Weights of a small transformer language model: 3 heads of 32, capped logits.
Each number is 200 + 40 x the weight over its row's rms, rounded and kept within 0 to 999. Layers, rows and columns count from 0. The size before them is the row's rms in percent of the matrix's.

# layer 12 MLP gate, 128x96, rms 0.391, rows 79-103, columns 0-95
106,224,244,241,110,170,146,146,200,176,235,203,278,171,221,180,194,276,179,141,188,203,137,182,203,140,146,188,169,198,243,113,191,273,195,129,273,263,248,141,186,214,140,177,219,141,254,205,179,201,172,201,206,226,192,174,228,242,238,178,145,215,217,181,173,212,147,231,218,181,165,218,158,179,183,173,199,178,220,269,239,166,193,195,208,255,193,232,138,183,297,131,209,262,206,175,181
105,186,168,134,155,268,180,172,122,137,243,216,227,229,217,265,197,155,177,113,97,240,241,201,137,194,222,209,191,244,224,278,302,218,231,193,163,161,183,243,215,168,230,261,218,210,123,191,214,216,164,155,204,155,146,163,208,210,252,220,152,216,242,203,219,185,197,204,183,141,192,217,178,213,254,246,232,257,224,169,210,152,243,256,255,185,246,201,212,254,212,184,208,177,261,161,206
097,250,217,283,172,154,256,213,208,208,144,180,139,177,241,242,186,222,191,210,209,265,236,169,265,178,190,207,177,227,115,207,288,136,163,193,180,208,234,165,173,183,165,206,186,174,259,162,242,210,168,269,147,174,152,120,215,254,245,178,191,161,171,130,249,206,162,227,240,212,129,175,113,247,186,182,167,188,236,212,168,171,246,192,232,155,229,212,221,135,217,199,193,250,274,230,237
102,188,250,218,205,192,222,192,188,159,204,229,192,223,215,191,174,171,198,206,175,178,142,161,148,170,189,245,198,271,212,225,178,207,197,161,164,177,207,188,216,159,206,227,205,251,193,212,158,234,221,150,248,266,190,141,157,248,187,259,227,273,216,90,247,220,208,128,181,201,194,150,176,256,195,131,215,306,210,298,165,175,279,297,225,250,187,142,220,195,214,254,159,249,206,143,212
102,199,171,141,256,225,158,251,225,161,243,236,184,226,158,137,168,193,175,203,145,180,181,255,186,188,204,217,171,257,248,261,216,188,141,138,203,190,272,235,238,179,218,212,251,181,239,128,206,241,222,133,229,164,159,212,203,115,220,151,223,245,229,193,184,162,199,143,250,165,223,138,183,176,139,103,199,226,221,212,122,219,241,192,219,216,230,219,247,271,168,175,278,166,143,231,170
099,224,166,206,125,269,248,277,190,194,172,205,225,252,211,217,127,161,117,239,207,194,171,147,175,119,193,178,226,232,178,193,227,132,155,127,215,172,234,168,186,153,155,205,156,215,212,240,189,166,221,202,271,233,184,221,184,190,197,148,198,189,213,182,143,215,141,255,207,242,200,201,228,271,183,189,128,170,235,231,239,206,215,210,140,139,151,161,191,216,119,247,117,263,176,148,178
099,187,162,217,130,147,188,246,176,197,224,186,144,191,198,109,220,192,196,155,131,219,312,236,220,201,145,167,192,204,182,271,237,207,188,192,155,166,132,236,228,256,175,193,159,238,166,174,190,133,232,104,189,230,228,112,236,152,195,173,178,192,206,198,233,195,207,258,215,190,190,155,237,197,148,230,202,165,221,258,102,252,223,275,189,224,215,194,195,210,213,202,119,182,250,237,177
095,175,238,315,244,251,265,179,177,216,252,167,213,240,289,191,186,178,204,194,177,167,247,247,163,176,125,178,183,233,286,252,240,231,267,187,153,198,185,263,230,190,222,266,168,167,171,104,176,230,205,196,235,180,245,206,141,182,162,161,204,176,230,241,241,204,201,155,181,217,193,236,223,177,144,206,197,222,188,252,221,137,180,251,161,252,233,146,183,216,253,176,116,226,216,201,227
096,212,220,214,242,197,192,202,204,232,238,131,230,237,214,221,210,172,208,178,168,141,209,183,224,188,184,228,235,165,246,168,217,202,218,151,234,196,167,172,101,223,186,122,256,148,130,172,284,144,234,236,106,166,175,186,126,209,152,203,157,178,234,252,226,222,234,231,182,215,264,170,176,202,188,200,194,173,298,283,214,234,227,168,194,162,234,122,98,244,226,206,226,217,216,247,173
096,193,179,209,209,193,181,227,243,172,220,254,194,244,200,243,262,191,218,242,223,278,133,190,188,204,255,252,199,214,153,142,142,166,303,167,143,173,140,232,203,252,158,174,180,217,237,240,210,204,144,263,140,233,179,106,196,259,182,163,146,176,200,180,206,181,187,179,184,258,209,254,181,217,159,222,152,248,232,243,210,159,162,172,193,269,192,234,201,201,192,235,283,176,224,118,274
099,120,221,158,202,165,264,185,223,183,168,213,245,183,204,172,209,251,186,229,223,176,159,188,212,163,187,240,138,155,163,178,235,170,227,227,192,137,201,228,191,180,175,154,163,227,245,226,226,234,225,129,160,218,183,242,265,175,152,161,190,232,184,144,155,203,198,264,74,186,175,216,208,127,214,171,250,193,208,222,212,269,170,117,214,207,230,328,198,155,218,197,248,131,171,195,251
099,159,172,182,174,191,159,202,181,171,136,142,233,174,231,238,293,229,180,238,280,239,156,198,240,224,150,201,194,271,175,206,292,154,173,209,143,146,219,130,198,150,211,249,239,234,207,280,182,125,231,200,198,133,238,189,127,252,189,240,188,274,170,190,142,182,203,255,147,176,226,131,243,186,143,197,200,174,248,164,208,211,208,218,242,162,238,193,221,175,190,238,177,157,179,192,242
102,168,142,213,239,236,175,211,204,186,178,142,182,214,170,185,245,243,141,270,232,296,208,169,152,235,186,248,216,212,201,236,268,238,199,186,208,146,219,238,263,185,220,188,229,231,182,161,222,221,187,234,263,145,203,172,194,223,178,301,214,244,293,145,236,254,148,168,158,172,237,226,146,144,258,162,206,257,190,169,235,154,195,168,120,177,265,244,234,196,234,267,192,228,201,224,179
097,207,198,224,294,198,212,175,184,218,249,151,254,293,220,218,284,172,262,160,172,129,237,185,174,196,252,144,185,205,208,197,259,191,191,228,222,177,153,161,175,240,189,214,128,224,228,242,145,215,131,168,190,241,128,196,244,163,158,255,236,180,243,193,221,146,142,161,240,214,247,230,132,144,169,214,170,249,205,202,238,251,205,269,208,206,200,177,274,227,164,166,189,260,156,174,223
099,219,211,134,167,206,189,178,146,211,161,237,291,183,193,168,182,235,148,182,276,265,266,191,174,224,132,195,226,169,262,217,177,202,250,176,146,234,123,182,137,166,190,175,184,205,232,256,149,175,156,157,218,233,170,225,205,211,164,174,162,212,111,187,225,121,173,198,242,201,245,193,159,200,157,216,99,228,225,162,258,249,230,295,212,159,207,154,182,206,179,176,173,149,198,234,175
097,163,227,163,212,220,213,189,232,262,168,231,219,214,268,155,157,252,224,230,131,202,220,163,232,273,235,227,265,121,261,225,202,181,252,169,182,299,210,209,189,196,172,158,188,211,200,225,174,162,256,207,116,199,114,191,146,83,201,206,255,224,231,180,210,217,216,192,224,276,216,192,220,167,217,223,135,218,212,199,242,253,187,167,267,183,186,174,272,151,240,227,190,169,209,157,237
097,196,229,242,143,162,214,149,271,255,159,153,178,300,224,240,215,242,154,221,172,274,244,270,209,199,209,256,207,183,147,248,232,184,203,289,233,200,168,158,205,179,271,245,203,180,209,264,225,129,253,205,179,193,239,191,242,158,221,147,201,269,215,162,194,198,228,156,242,172,167,186,225,260,188,211,184,200,172,224,168,215,158,210,140,181,266,295,212,222,150,200,226,122,197,182,196
103,212,151,205,165,220,181,151,176,253,185,185,235,219,187,189,197,265,212,174,134,281,184,149,237,190,228,175,165,162,247,209,240,196,273,185,228,284,165,194,171,174,319,175,184,223,160,191,207,185,170,206,232,154,202,237,237,193,209,243,195,184,188,223,264,137,137,204,215,227,251,156,212,163,244,192,87,213,116,240,181,203,225,253,244,235,190,261,229,170,215,260,263,209,262,208,245
097,239,224,111,207,166,183,172,163,199,204,150,193,216,182,145,229,182,168,206,141,188,240,155,162,232,193,96,190,192,142,162,202,171,164,233,222,207,242,233,236,217,171,266,192,120,172,148,186,247,145,195,252,224,222,228,223,201,172,235,125,200,134,231,212,188,188,239,202,171,233,209,180,176,263,198,182,257,300,187,201,149,168,224,273,173,206,204,178,284,313,217,268,198,192,168,202
100,197,287,165,169,224,226,217,191,236,196,193,177,262,219,171,205,199,150,213,238,212,224,136,263,180,208,275,167,230,172,168,266,126,151,164,223,125,235,243,223,211,256,224,240,227,194,222,180,177,196,202,217,226,149,189,273,186,252,161,226,155,190,163,83,172,153,169,185,206,138,87,187,242,166,195,182,184,184,138,204,154,191,236,153,207,170,228,280,225,223,234,218,269,184,201,198
096,209,207,160,206,209,97,197,202,247,241,202,229,192,189,133,274,168,223,174,177,226,314,159,228,185,196,236,208,178,204,229,177,171,144,211,152,165,157,219,236,175,174,184,282,135,257,171,286,211,195,160,166,247,221,234,224,234,168,168,160,213,242,188,238,244,158,168,166,175,167,164,166,201,186,148,172,254,186,280,135,186,168,208,269,142,178,201,198,188,221,185,241,113,187,270,168
102,158,180,202,183,210,202,164,276,211,193,161,264,231,272,182,193,238,188,175,166,192,208,176,154,195,166,216,212,190,178,293,128,191,115,243,225,162,173,204,207,167,192,214,230,239,243,212,202,231,274,210,199,157,162,202,223,214,182,172,202,273,178,183,172,208,306,227,154,187,249,178,303,123,214,177,189,192,258,90,207,130,197,191,228,269,195,152,181,142,184,227,235,249,174,177,170
107,236,105,190,172,211,241,232,242,167,156,197,213,231,259,237,184,170,132,162,171,122,264,189,218,180,155,204,188,160,191,206,153,171,284,212,187,224,212,282,225,224,245,191,230,252,211,138,215,219,214,182,203,208,192,226,218,149,166,200,256,183,257,279,222,162,174,206,170,180,268,247,212,211,174,258,206,153,277,155,115,177,276,227,142,158,245,180,224,235,169,162,238,229,203,147,241
098,229,212,227,208,250,148,176,267,239,241,176,265,186,234,182,184,180,199,209,211,180,218,183,224,175,194,202,160,230,159,260,165,191,151,197,199,158,297,191,225,114,176,206,123,229,236,117,156,233,181,117,206,210,118,246,145,165,219,120,188,220,174,184,220,150,243,239,165,233,194,275,146,309,183,213,232,232,198,196,236,172,163,209,196,180,197,211,240,201,248,268,225,199,176,245,142
107,265,212,204,160,100,176,187,173,161,204,106,186,207,244,151,188,167,158,211,197,194,184,194,200,181,230,247,231,197,170,185,234,165,212,225,166,186,179,119,204,192,218,239,119,199,185,230,237,171,268,68,230,185,200,153,172,101,204,215,151,138,207,186,187,159,228,148,132,281,219,156,204,204,170,226,182,205,274,207,196,260,176,244,224,154,277,164,200,187,194,172,172,207,228,170,179
# layer 12 MLP up, 128x96, rms 0.41, rows 79-102, columns 0-95
097,161,154,195,228,189,218,219,180,246,154,174,205,114,216,218,246,208,191,208,211,108,203,200,187,171,226,127,207,219,173,232,248,150,192,214,210,159,250,258,133,167,189,288,253,183,162,160,226,232,171,199,144,140,228,167,142,182,231,185,272,143,197,207,165,154,302,206,237,214,212,209,212,150,229,197,180,222,243,168,196,183,162,224,307,143,269,228,196,150,185,208,171,228,189,274,152
097,151,190,249,154,205,225,152,172,184,183,187,180,222,234,130,123,254,159,175,218,166,220,149,234,249,123,219,180,184,221,172,155,208,307,133,158,176,272,252,210,159,222,189,246,275,221,220,210,180,170,189,182,197,234,251,178,228,174,220,189,218,155,196,208,218,218,178,226,282,180,148,197,164,223,219,239,133,196,212,247,236,201,176,308,180,166,224,259,150,185,145,125,154,187,147,199
098,240,213,180,246,148,141,176,141,197,199,207,202,191,197,202,177,222,227,228,247,220,190,205,140,241,128,177,124,147,212,160,179,113,219,161,256,122,214,220,148,161,235,135,175,156,201,239,202,162,253,193,226,232,120,145,229,120,226,244,167,190,211,257,165,201,231,192,221,226,265,138,224,201,210,161,197,154,156,159,156,254,241,237,170,125,137,191,243,207,214,152,206,194,253,208,139
086,184,208,132,195,166,251,153,210,224,271,143,163,176,168,138,203,168,171,207,128,225,151,244,223,212,244,227,188,282,209,232,204,173,251,209,174,138,241,221,241,157,176,192,163,212,200,129,221,308,219,247,197,295,174,225,201,252,241,218,126,266,208,196,259,261,213,140,220,221,220,156,219,246,190,166,244,269,203,217,195,197,215,199,245,152,163,169,244,130,193,247,167,195,218,179,212
097,284,159,212,179,209,230,174,203,137,236,190,201,145,217,202,193,216,226,136,199,116,224,165,286,157,184,204,194,199,183,200,205,170,150,231,168,158,198,204,217,137,231,235,195,198,226,252,276,172,175,200,153,238,256,182,209,183,198,146,237,214,273,178,132,241,202,226,226,183,283,198,255,140,192,198,181,129,199,287,126,212,259,202,189,186,222,254,163,299,199,217,152,124,188,215,234
100,210,268,223,258,182,140,249,198,210,230,168,267,112,160,156,204,156,244,285,202,193,185,146,161,196,185,221,239,173,207,215,157,139,138,170,230,231,227,241,215,209,211,167,158,143,229,187,194,227,177,255,228,213,196,153,145,156,206,158,230,221,239,168,251,183,199,165,212,254,225,221,213,191,96,189,309,187,209,164,236,217,292,175,160,223,228,238,259,158,221,204,186,159,205,123,196
099,198,293,280,191,150,146,198,212,226,253,119,211,202,208,214,239,178,248,240,257,185,173,186,212,144,155,171,195,192,162,177,211,275,187,197,205,238,239,212,175,185,202,209,174,301,226,272,212,231,149,221,227,239,224,188,180,299,178,190,196,196,213,229,153,222,225,214,140,216,124,179,181,225,171,163,92,208,230,116,261,188,190,160,251,254,208,187,178,266,180,191,142,209,227,203,167
097,207,149,134,217,256,224,169,233,198,283,289,149,196,199,267,193,266,233,151,143,190,283,221,163,133,228,161,191,202,197,235,182,239,195,251,249,156,146,222,157,217,211,178,195,216,224,197,169,284,184,176,155,179,153,214,257,230,194,194,235,176,114,166,187,262,208,153,191,189,163,176,184,231,232,251,211,216,228,164,116,243,191,198,162,191,241,224,196,249,241,158,113,261,172,206,194
098,206,217,196,226,199,224,253,139,131,164,250,148,219,176,149,172,196,200,156,237,186,237,185,221,179,184,215,168,236,219,209,158,261,189,205,174,226,176,209,179,262,244,159,111,211,162,229,193,168,226,225,162,259,237,154,312,229,203,310,237,195,253,193,220,174,258,213,158,262,174,253,144,187,257,257,223,174,295,214,203,182,228,156,129,166,236,196,232,194,235,209,196,184,143,169,251
097,222,180,216,171,198,173,248,224,159,239,234,231,181,220,201,153,135,208,264,185,216,111,155,145,234,188,196,132,228,209,220,209,192,124,132,166,152,200,178,206,224,197,81,207,258,184,186,231,268,184,173,278,280,152,212,184,190,147,162,168,136,168,206,202,244,202,167,135,271,148,195,189,201,124,196,194,234,163,207,204,201,189,174,189,225,203,154,233,218,223,115,248,197,121,193,216
093,234,174,170,216,83,221,267,121,208,208,229,175,200,218,233,188,196,204,188,197,236,250,248,153,245,285,146,181,163,240,217,211,146,243,200,176,159,227,253,257,200,166,227,151,158,219,202,233,177,263,206,206,269,180,193,208,201,165,173,147,215,256,244,153,144,102,271,277,216,241,169,202,229,245,145,179,199,202,166,173,224,187,283,192,181,158,195,183,147,159,145,210,171,192,227,221
099,163,289,161,188,172,297,110,180,252,184,187,180,273,178,214,229,240,170,199,204,153,235,231,160,216,212,235,197,186,208,180,163,175,210,212,225,83,215,178,125,188,186,203,225,205,240,229,138,232,195,243,164,239,191,156,264,189,199,177,280,167,264,158,258,191,237,111,217,163,150,237,200,183,181,171,233,248,141,208,141,203,203,131,210,201,152,169,183,189,217,185,202,219,195,268,245
104,219,186,155,195,227,180,213,174,128,259,179,254,249,111,277,233,198,204,220,184,180,209,181,217,171,258,218,147,194,220,227,194,207,252,185,254,270,233,288,229,195,226,201,272,150,168,155,257,196,209,185,247,144,208,216,203,178,142,299,143,208,176,208,207,210,231,207,244,217,222,227,180,161,286,150,232,162,218,210,172,160,95,248,174,258,162,236,164,224,180,190,205,217,245,142,170
100,238,194,235,167,311,190,187,214,234,186,218,196,227,177,234,200,119,166,182,167,257,179,212,182,116,145,191,185,180,232,191,214,192,176,248,228,147,171,232,196,179,157,172,222,253,191,230,182,231,182,175,155,163,224,250,168,188,169,244,132,200,138,236,279,186,148,237,187,134,144,153,233,256,125,270,177,284,198,196,195,237,168,205,246,145,223,245,204,174,156,245,201,233,214,301,205
099,269,249,276,193,124,174,186,236,192,204,169,205,221,210,168,194,157,283,164,222,141,199,218,210,163,212,187,159,230,239,218,254,180,188,237,272,120,187,174,224,218,231,166,155,261,245,182,190,207,311,190,226,208,175,170,182,159,146,192,222,70,194,268,193,223,211,247,143,188,276,190,144,205,220,167,226,179,233,170,183,220,179,204,200,181,116,163,194,134,187,239,210,191,163,177,236
102,137,155,156,295,225,238,216,187,206,155,191,221,178,121,165,229,246,264,212,189,181,283,198,184,185,169,228,206,201,223,151,193,271,246,250,239,254,220,189,210,225,209,154,281,191,167,135,144,198,143,141,259,197,185,243,194,232,215,242,282,267,178,187,187,214,159,139,165,144,217,192,142,195,252,148,178,197,250,244,195,165,285,185,178,145,249,195,191,230,225,196,182,196,234,240,175
096,199,160,230,126,205,268,244,197,234,206,237,231,248,159,245,271,175,206,234,128,178,167,209,187,277,177,178,247,225,162,225,210,179,257,230,245,228,161,229,207,159,186,271,125,171,110,186,117,240,246,199,157,167,249,177,140,209,268,136,178,248,172,195,244,193,213,211,208,171,186,209,163,235,155,220,227,212,231,151,195,230,253,182,236,173,197,197,276,181,266,121,189,143,173,198,188
106,185,180,285,223,205,182,237,231,257,133,201,164,163,252,282,196,252,231,210,179,220,182,221,281,222,172,154,221,143,227,196,175,247,157,184,242,209,178,168,164,183,245,208,163,201,216,245,212,206,186,235,167,236,273,227,178,184,131,180,262,165,238,278,227,199,228,190,140,136,142,122,193,195,196,266,169,194,151,237,280,278,167,256,184,225,228,250,163,210,226,196,217,191,197,286,206
099,195,194,155,151,186,225,166,199,243,210,222,279,190,252,252,317,173,172,142,239,225,242,204,288,254,201,197,166,217,218,192,208,236,210,196,203,190,212,249,263,211,243,229,214,231,125,205,178,206,211,164,229,113,163,210,281,182,173,219,203,147,149,154,211,169,129,193,226,171,142,228,111,149,214,224,179,273,237,176,192,223,207,208,232,102,210,176,164,157,215,143,185,198,231,172,160
098,174,159,224,173,131,184,192,268,250,278,227,254,173,256,273,137,248,217,176,250,231,201,224,176,163,220,206,226,206,153,225,158,194,251,270,266,185,205,278,255,240,280,137,220,247,207,210,217,191,205,272,178,219,179,198,158,190,134,204,200,146,164,171,246,140,184,198,244,197,183,209,165,164,217,222,222,184,158,186,191,284,163,173,237,135,240,246,133,133,169,203,248,197,217,179,197
099,242,254,151,238,138,210,258,175,220,224,243,209,247,218,162,149,197,189,190,200,179,217,256,192,228,226,159,186,153,174,149,158,152,187,197,102,160,199,257,167,205,209,206,273,111,195,188,169,183,184,190,230,285,173,223,139,253,134,195,142,145,218,160,149,243,241,243,250,237,207,143,229,164,209,230,183,242,234,219,254,166,167,227,164,210,212,277,149,193,239,230,250,154,146,222,148
100,195,164,268,244,163,277,208,218,201,220,225,304,231,190,230,188,209,190,263,155,121,181,161,213,161,237,189,183,217,187,142,326,256,242,219,235,219,193,183,187,158,227,181,221,243,170,197,197,142,182,188,183,198,225,259,301,220,139,189,231,215,191,244,198,131,220,163,239,203,171,226,236,203,149,205,236,148,214,142,199,172,177,180,289,217,229,252,231,226,223,210,195,175,163,110,223
096,244,232,187,185,214,198,210,218,174,249,204,238,133,159,190,302,270,206,195,249,156,168,255,192,140,236,138,185,227,258,239,271,261,199,236,208,212,166,188,237,208,195,290,162,200,237,176,219,193,155,231,132,212,240,268,184,217,152,213,160,157,235,176,232,247,186,220,204,173,236,230,221,276,249,181,264,279,163,228,198,180,236,164,248,220,249,176,173,210,207,242,150,219,247,217,109
095,171,185,180,192,239,145,306,232,186,220,179,234,256,163,219,130,148,157,195,169,197,202,251,202,140,128,206,245,233,201,204,302,229,160,170,218,182,211,172,121,238,184,126,219,208,188,190,160,226,228,214,188,190,161,292,210,136,178,242,246,163,190,135,238,160,276,256,239,215,148,206,159,176,233,149,250,208,237,151,185,148,192,233,169,267,195,192,215,185,140,170,199,166,170,170,210
# layer 12 MLP down (transposed), 128x96, rms 0.396, rows 79-102, columns 0-95
094,168,178,152,188,183,236,231,140,171,194,224,125,220,164,171,201,348,162,209,167,210,246,185,217,133,204,191,220,195,232,137,197,225,192,254,247,197,273,226,153,186,212,177,166,210,149,176,239,202,155,225,204,214,226,238,121,171,214,190,164,185,238,240,221,226,220,179,238,178,214,228,154,179,196,235,248,224,260,266,142,218,232,353,211,205,187,151,168,195,202,235,249,227,203,183,152
097,143,121,172,232,196,146,158,163,201,207,187,195,142,209,201,221,130,257,193,169,196,165,201,245,145,229,160,171,156,248,238,157,156,158,153,175,188,233,232,272,220,226,220,198,177,144,229,142,199,255,165,178,245,121,180,148,213,216,302,213,235,175,175,213,207,183,125,188,215,174,194,218,196,198,218,197,160,217,220,172,278,202,233,140,233,297,240,211,250,220,148,153,179,230,189,299
096,207,259,231,245,159,280,268,192,174,187,208,232,242,213,175,136,165,171,286,193,211,243,216,133,225,262,189,159,145,195,205,220,160,181,203,149,228,127,249,244,235,216,212,208,241,193,190,278,203,259,234,143,182,277,171,167,192,255,221,248,223,131,199,209,138,210,185,243,245,207,169,266,237,240,138,234,206,225,210,215,162,244,214,261,219,220,144,162,169,274,164,198,192,250,152,191
097,121,204,219,190,224,204,188,200,197,235,253,199,208,197,213,204,170,227,145,190,197,212,194,210,205,231,222,196,213,298,81,180,223,210,159,202,146,177,300,186,300,178,226,222,221,186,204,139,193,151,207,147,192,211,225,192,185,186,222,196,206,160,251,135,184,244,259,276,219,234,203,197,236,177,225,199,77,276,179,282,245,206,226,208,163,233,231,173,187,282,162,200,204,162,161,159
094,159,195,270,130,194,117,222,254,175,161,252,157,173,236,229,182,220,173,173,154,224,177,239,259,238,212,230,232,193,177,230,144,223,207,165,192,191,173,176,225,204,220,182,163,225,120,155,227,201,171,162,284,196,194,196,146,177,250,190,282,210,217,195,276,188,186,185,264,238,119,218,248,180,247,239,229,171,172,235,242,214,227,203,156,203,196,234,164,271,183,260,206,151,165,298,116
102,148,132,178,201,212,226,299,149,178,262,204,181,230,210,242,235,50,175,202,231,263,147,228,179,212,231,223,208,203,213,203,161,184,235,172,252,230,185,240,164,153,259,141,206,205,246,245,170,170,266,180,173,151,201,218,194,162,165,183,146,179,183,167,152,282,271,149,184,171,206,262,224,234,261,271,179,202,161,188,142,222,181,189,221,172,188,229,210,159,190,178,143,176,225,223,181
106,124,224,181,183,157,247,149,246,157,194,197,173,221,190,180,251,83,219,179,134,165,202,268,205,213,237,211,185,191,136,228,143,193,226,167,223,224,210,228,226,228,151,160,162,157,212,162,278,227,146,216,176,160,176,207,212,244,208,227,203,234,213,183,265,146,176,191,196,207,217,160,210,137,147,212,165,297,207,208,252,176,243,208,191,109,121,246,178,161,189,269,171,219,234,264,149
100,111,184,223,175,175,150,254,212,173,233,221,231,220,252,236,194,101,167,207,309,219,165,196,179,196,147,211,195,213,176,214,241,223,95,236,136,199,211,274,206,146,197,196,299,229,247,213,172,165,165,155,223,210,215,247,212,200,137,218,229,165,184,156,219,192,218,155,245,267,218,173,172,173,185,221,195,266,174,201,193,136,220,228,218,211,190,228,233,186,127,167,229,294,185,171,158
099,160,192,164,257,178,176,206,160,172,222,203,110,219,223,197,149,179,190,205,187,166,156,222,193,151,201,142,183,170,238,222,186,301,235,172,239,163,182,189,184,197,186,202,201,199,162,184,278,237,258,252,226,205,205,138,246,255,156,206,163,206,175,176,208,216,180,278,115,157,248,226,276,199,168,195,231,313,267,216,232,196,198,104,172,179,178,183,252,170,172,266,239,156,140,187,225
106,219,242,197,189,197,172,155,213,249,278,230,232,219,228,166,155,232,206,238,224,122,240,199,231,116,202,258,221,151,201,187,170,175,207,138,159,242,197,273,122,200,226,178,165,222,253,120,257,259,215,198,179,217,140,150,144,187,199,232,134,230,238,174,197,166,260,281,122,234,246,195,188,157,220,222,167,181,219,202,220,187,205,211,222,143,183,295,196,150,192,236,208,213,203,116,212
099,161,233,186,214,202,220,190,220,129,181,113,160,219,283,281,196,110,269,219,165,101,177,249,125,216,185,174,217,205,227,263,156,220,176,204,194,204,185,193,233,205,229,121,182,250,196,164,177,204,138,136,241,259,205,277,182,110,242,213,212,119,230,201,177,150,210,130,165,216,173,197,152,208,172,162,206,164,204,210,212,184,200,196,208,226,230,214,188,230,178,195,256,254,201,254,188
097,264,156,196,174,176,173,245,203,267,159,181,310,190,221,229,135,262,236,175,188,282,226,186,201,214,229,157,231,191,151,236,239,241,203,243,162,197,174,136,224,215,206,182,167,158,235,202,243,135,200,150,151,183,246,126,192,190,130,235,152,180,187,188,184,127,225,196,139,178,173,164,295,244,228,137,188,169,207,188,227,174,202,228,244,194,218,181,155,106,217,282,175,178,194,212,190
102,183,223,184,199,121,202,173,265,196,237,237,217,213,192,264,255,128,195,161,145,218,185,269,230,189,232,224,182,200,103,165,219,223,198,206,195,219,229,259,226,204,223,214,241,147,138,75,213,223,216,162,249,234,150,215,229,173,199,227,141,248,218,252,227,197,208,182,260,300,195,216,191,150,137,199,217,173,222,204,184,190,216,173,218,77,159,200,199,182,167,138,262,187,215,176,192
096,183,161,186,203,146,177,216,172,233,163,265,241,181,225,190,147,181,169,211,158,169,198,161,202,192,174,186,135,237,196,217,226,197,233,224,200,170,188,215,179,194,107,199,196,170,234,182,141,272,207,207,251,173,188,266,213,146,159,172,113,154,165,175,321,209,214,219,241,198,224,182,129,184,226,132,132,169,189,90,191,195,223,242,242,217,138,189,145,212,176,257,145,172,136,245,246
099,170,148,201,99,166,158,239,220,259,164,164,158,227,209,210,223,126,168,281,206,172,143,249,241,224,187,209,180,262,227,196,205,172,189,190,168,176,279,250,213,232,222,189,197,183,191,207,163,180,198,161,198,122,230,175,235,221,170,190,156,173,208,261,249,173,164,167,267,238,212,133,236,154,280,194,255,165,180,269,178,240,222,141,145,204,180,203,267,202,111,254,188,159,149,197,222
098,268,244,175,211,234,180,186,153,255,270,231,187,205,226,176,169,185,209,197,184,225,203,188,217,182,165,238,191,175,186,186,221,274,195,149,133,196,155,232,237,133,170,255,200,223,192,229,232,119,157,254,186,201,145,227,164,163,229,259,135,125,174,218,210,189,202,170,192,231,192,246,123,175,185,203,185,220,193,247,183,260,135,126,161,142,238,233,210,189,298,233,167,121,141,135,253
100,244,224,189,213,232,162,211,258,205,164,231,242,298,203,186,163,255,175,252,213,240,204,279,174,153,278,212,251,173,171,162,179,240,236,213,156,264,166,240,222,233,242,173,218,178,200,162,252,87,215,182,211,181,222,232,140,176,217,285,227,166,221,158,211,182,238,227,161,162,195,147,204,254,191,147,212,219,261,179,179,214,177,176,69,207,265,193,207,214,167,197,145,228,182,188,179
098,122,281,237,218,170,267,237,192,185,183,250,200,220,170,200,182,186,228,202,248,177,178,161,209,209,282,103,229,245,208,217,231,210,196,180,241,187,107,176,185,235,210,221,184,170,201,169,156,151,219,218,213,238,182,174,214,163,258,228,242,182,141,197,133,218,184,144,256,125,157,249,228,235,140,194,187,172,222,239,221,206,224,241,118,221,140,152,257,219,159,184,308,208,147,210,235
095,216,204,160,198,197,125,177,192,200,181,227,181,250,178,184,197,225,131,185,155,198,277,234,184,244,205,216,202,204,194,111,225,218,247,132,137,194,292,241,271,228,163,228,194,171,148,186,203,230,285,249,141,213,147,240,198,185,210,134,266,176,220,132,224,247,193,267,167,266,190,248,185,153,200,248,154,201,240,161,178,161,228,203,195,147,132,281,165,244,231,219,221,210,228,184,181
102,161,168,183,248,229,186,226,277,123,222,145,213,237,174,170,247,189,282,229,127,222,210,255,252,198,197,240,172,176,167,187,216,208,188,203,199,216,167,142,226,153,241,242,187,278,192,256,277,235,231,187,244,142,169,179,225,198,289,167,186,243,243,224,164,175,134,132,197,215,245,213,174,203,290,266,198,179,204,229,190,195,215,248,156,190,261,217,246,166,155,128,214,240,189,227,255
099,199,201,207,214,181,190,116,227,174,253,247,147,209,114,115,224,211,217,188,200,245,256,243,213,228,248,107,206,244,190,181,189,266,197,279,163,202,228,222,183,258,149,233,238,189,185,148,172,179,139,169,254,198,181,178,248,202,186,261,205,188,213,151,247,143,224,227,192,218,224,200,173,178,146,180,178,224,199,128,153,125,145,151,286,177,213,197,192,178,221,221,163,141,204,243,288
102,205,193,223,147,181,216,215,150,220,196,324,258,189,166,272,197,199,191,164,201,242,158,214,263,282,145,211,159,218,227,225,253,236,291,146,240,194,192,208,167,209,146,203,232,212,178,206,197,125,135,170,175,206,229,235,243,315,200,227,175,188,145,212,198,184,247,142,294,203,114,212,165,205,199,229,221,191,216,250,204,199,174,281,196,197,261,192,215,207,191,229,211,169,237,213,182
094,171,219,165,169,255,203,187,213,191,180,187,139,205,245,164,244,171,175,204,239,225,237,170,263,186,132,156,208,230,120,206,173,232,207,238,254,192,154,163,176,176,251,184,123,197,235,121,320,183,175,193,182,158,163,207,167,160,150,187,148,200,247,141,240,188,190,231,277,234,256,230,226,226,182,285,199,181,246,177,260,203,279,277,199,229,128,202,150,219,193,215,227,212,200,210,158
096,190,220,155,145,152,192,219,184,218,158,207,237,203,224,235,169,119,179,249,232,185,201,209,207,169,232,216,233,224,193,188,205,242,215,220,238,158,157,213,243,136,240,205,289,162,225,210,225,203,233,301,164,142,149,204,209,172,148,152,201,182,209,262,151,196,129,188,235,175,193,153,160,225,247,265,207,187,178,239,208,167,281,167,145,270,195,261,201,178,101,92,170,162,225,162,207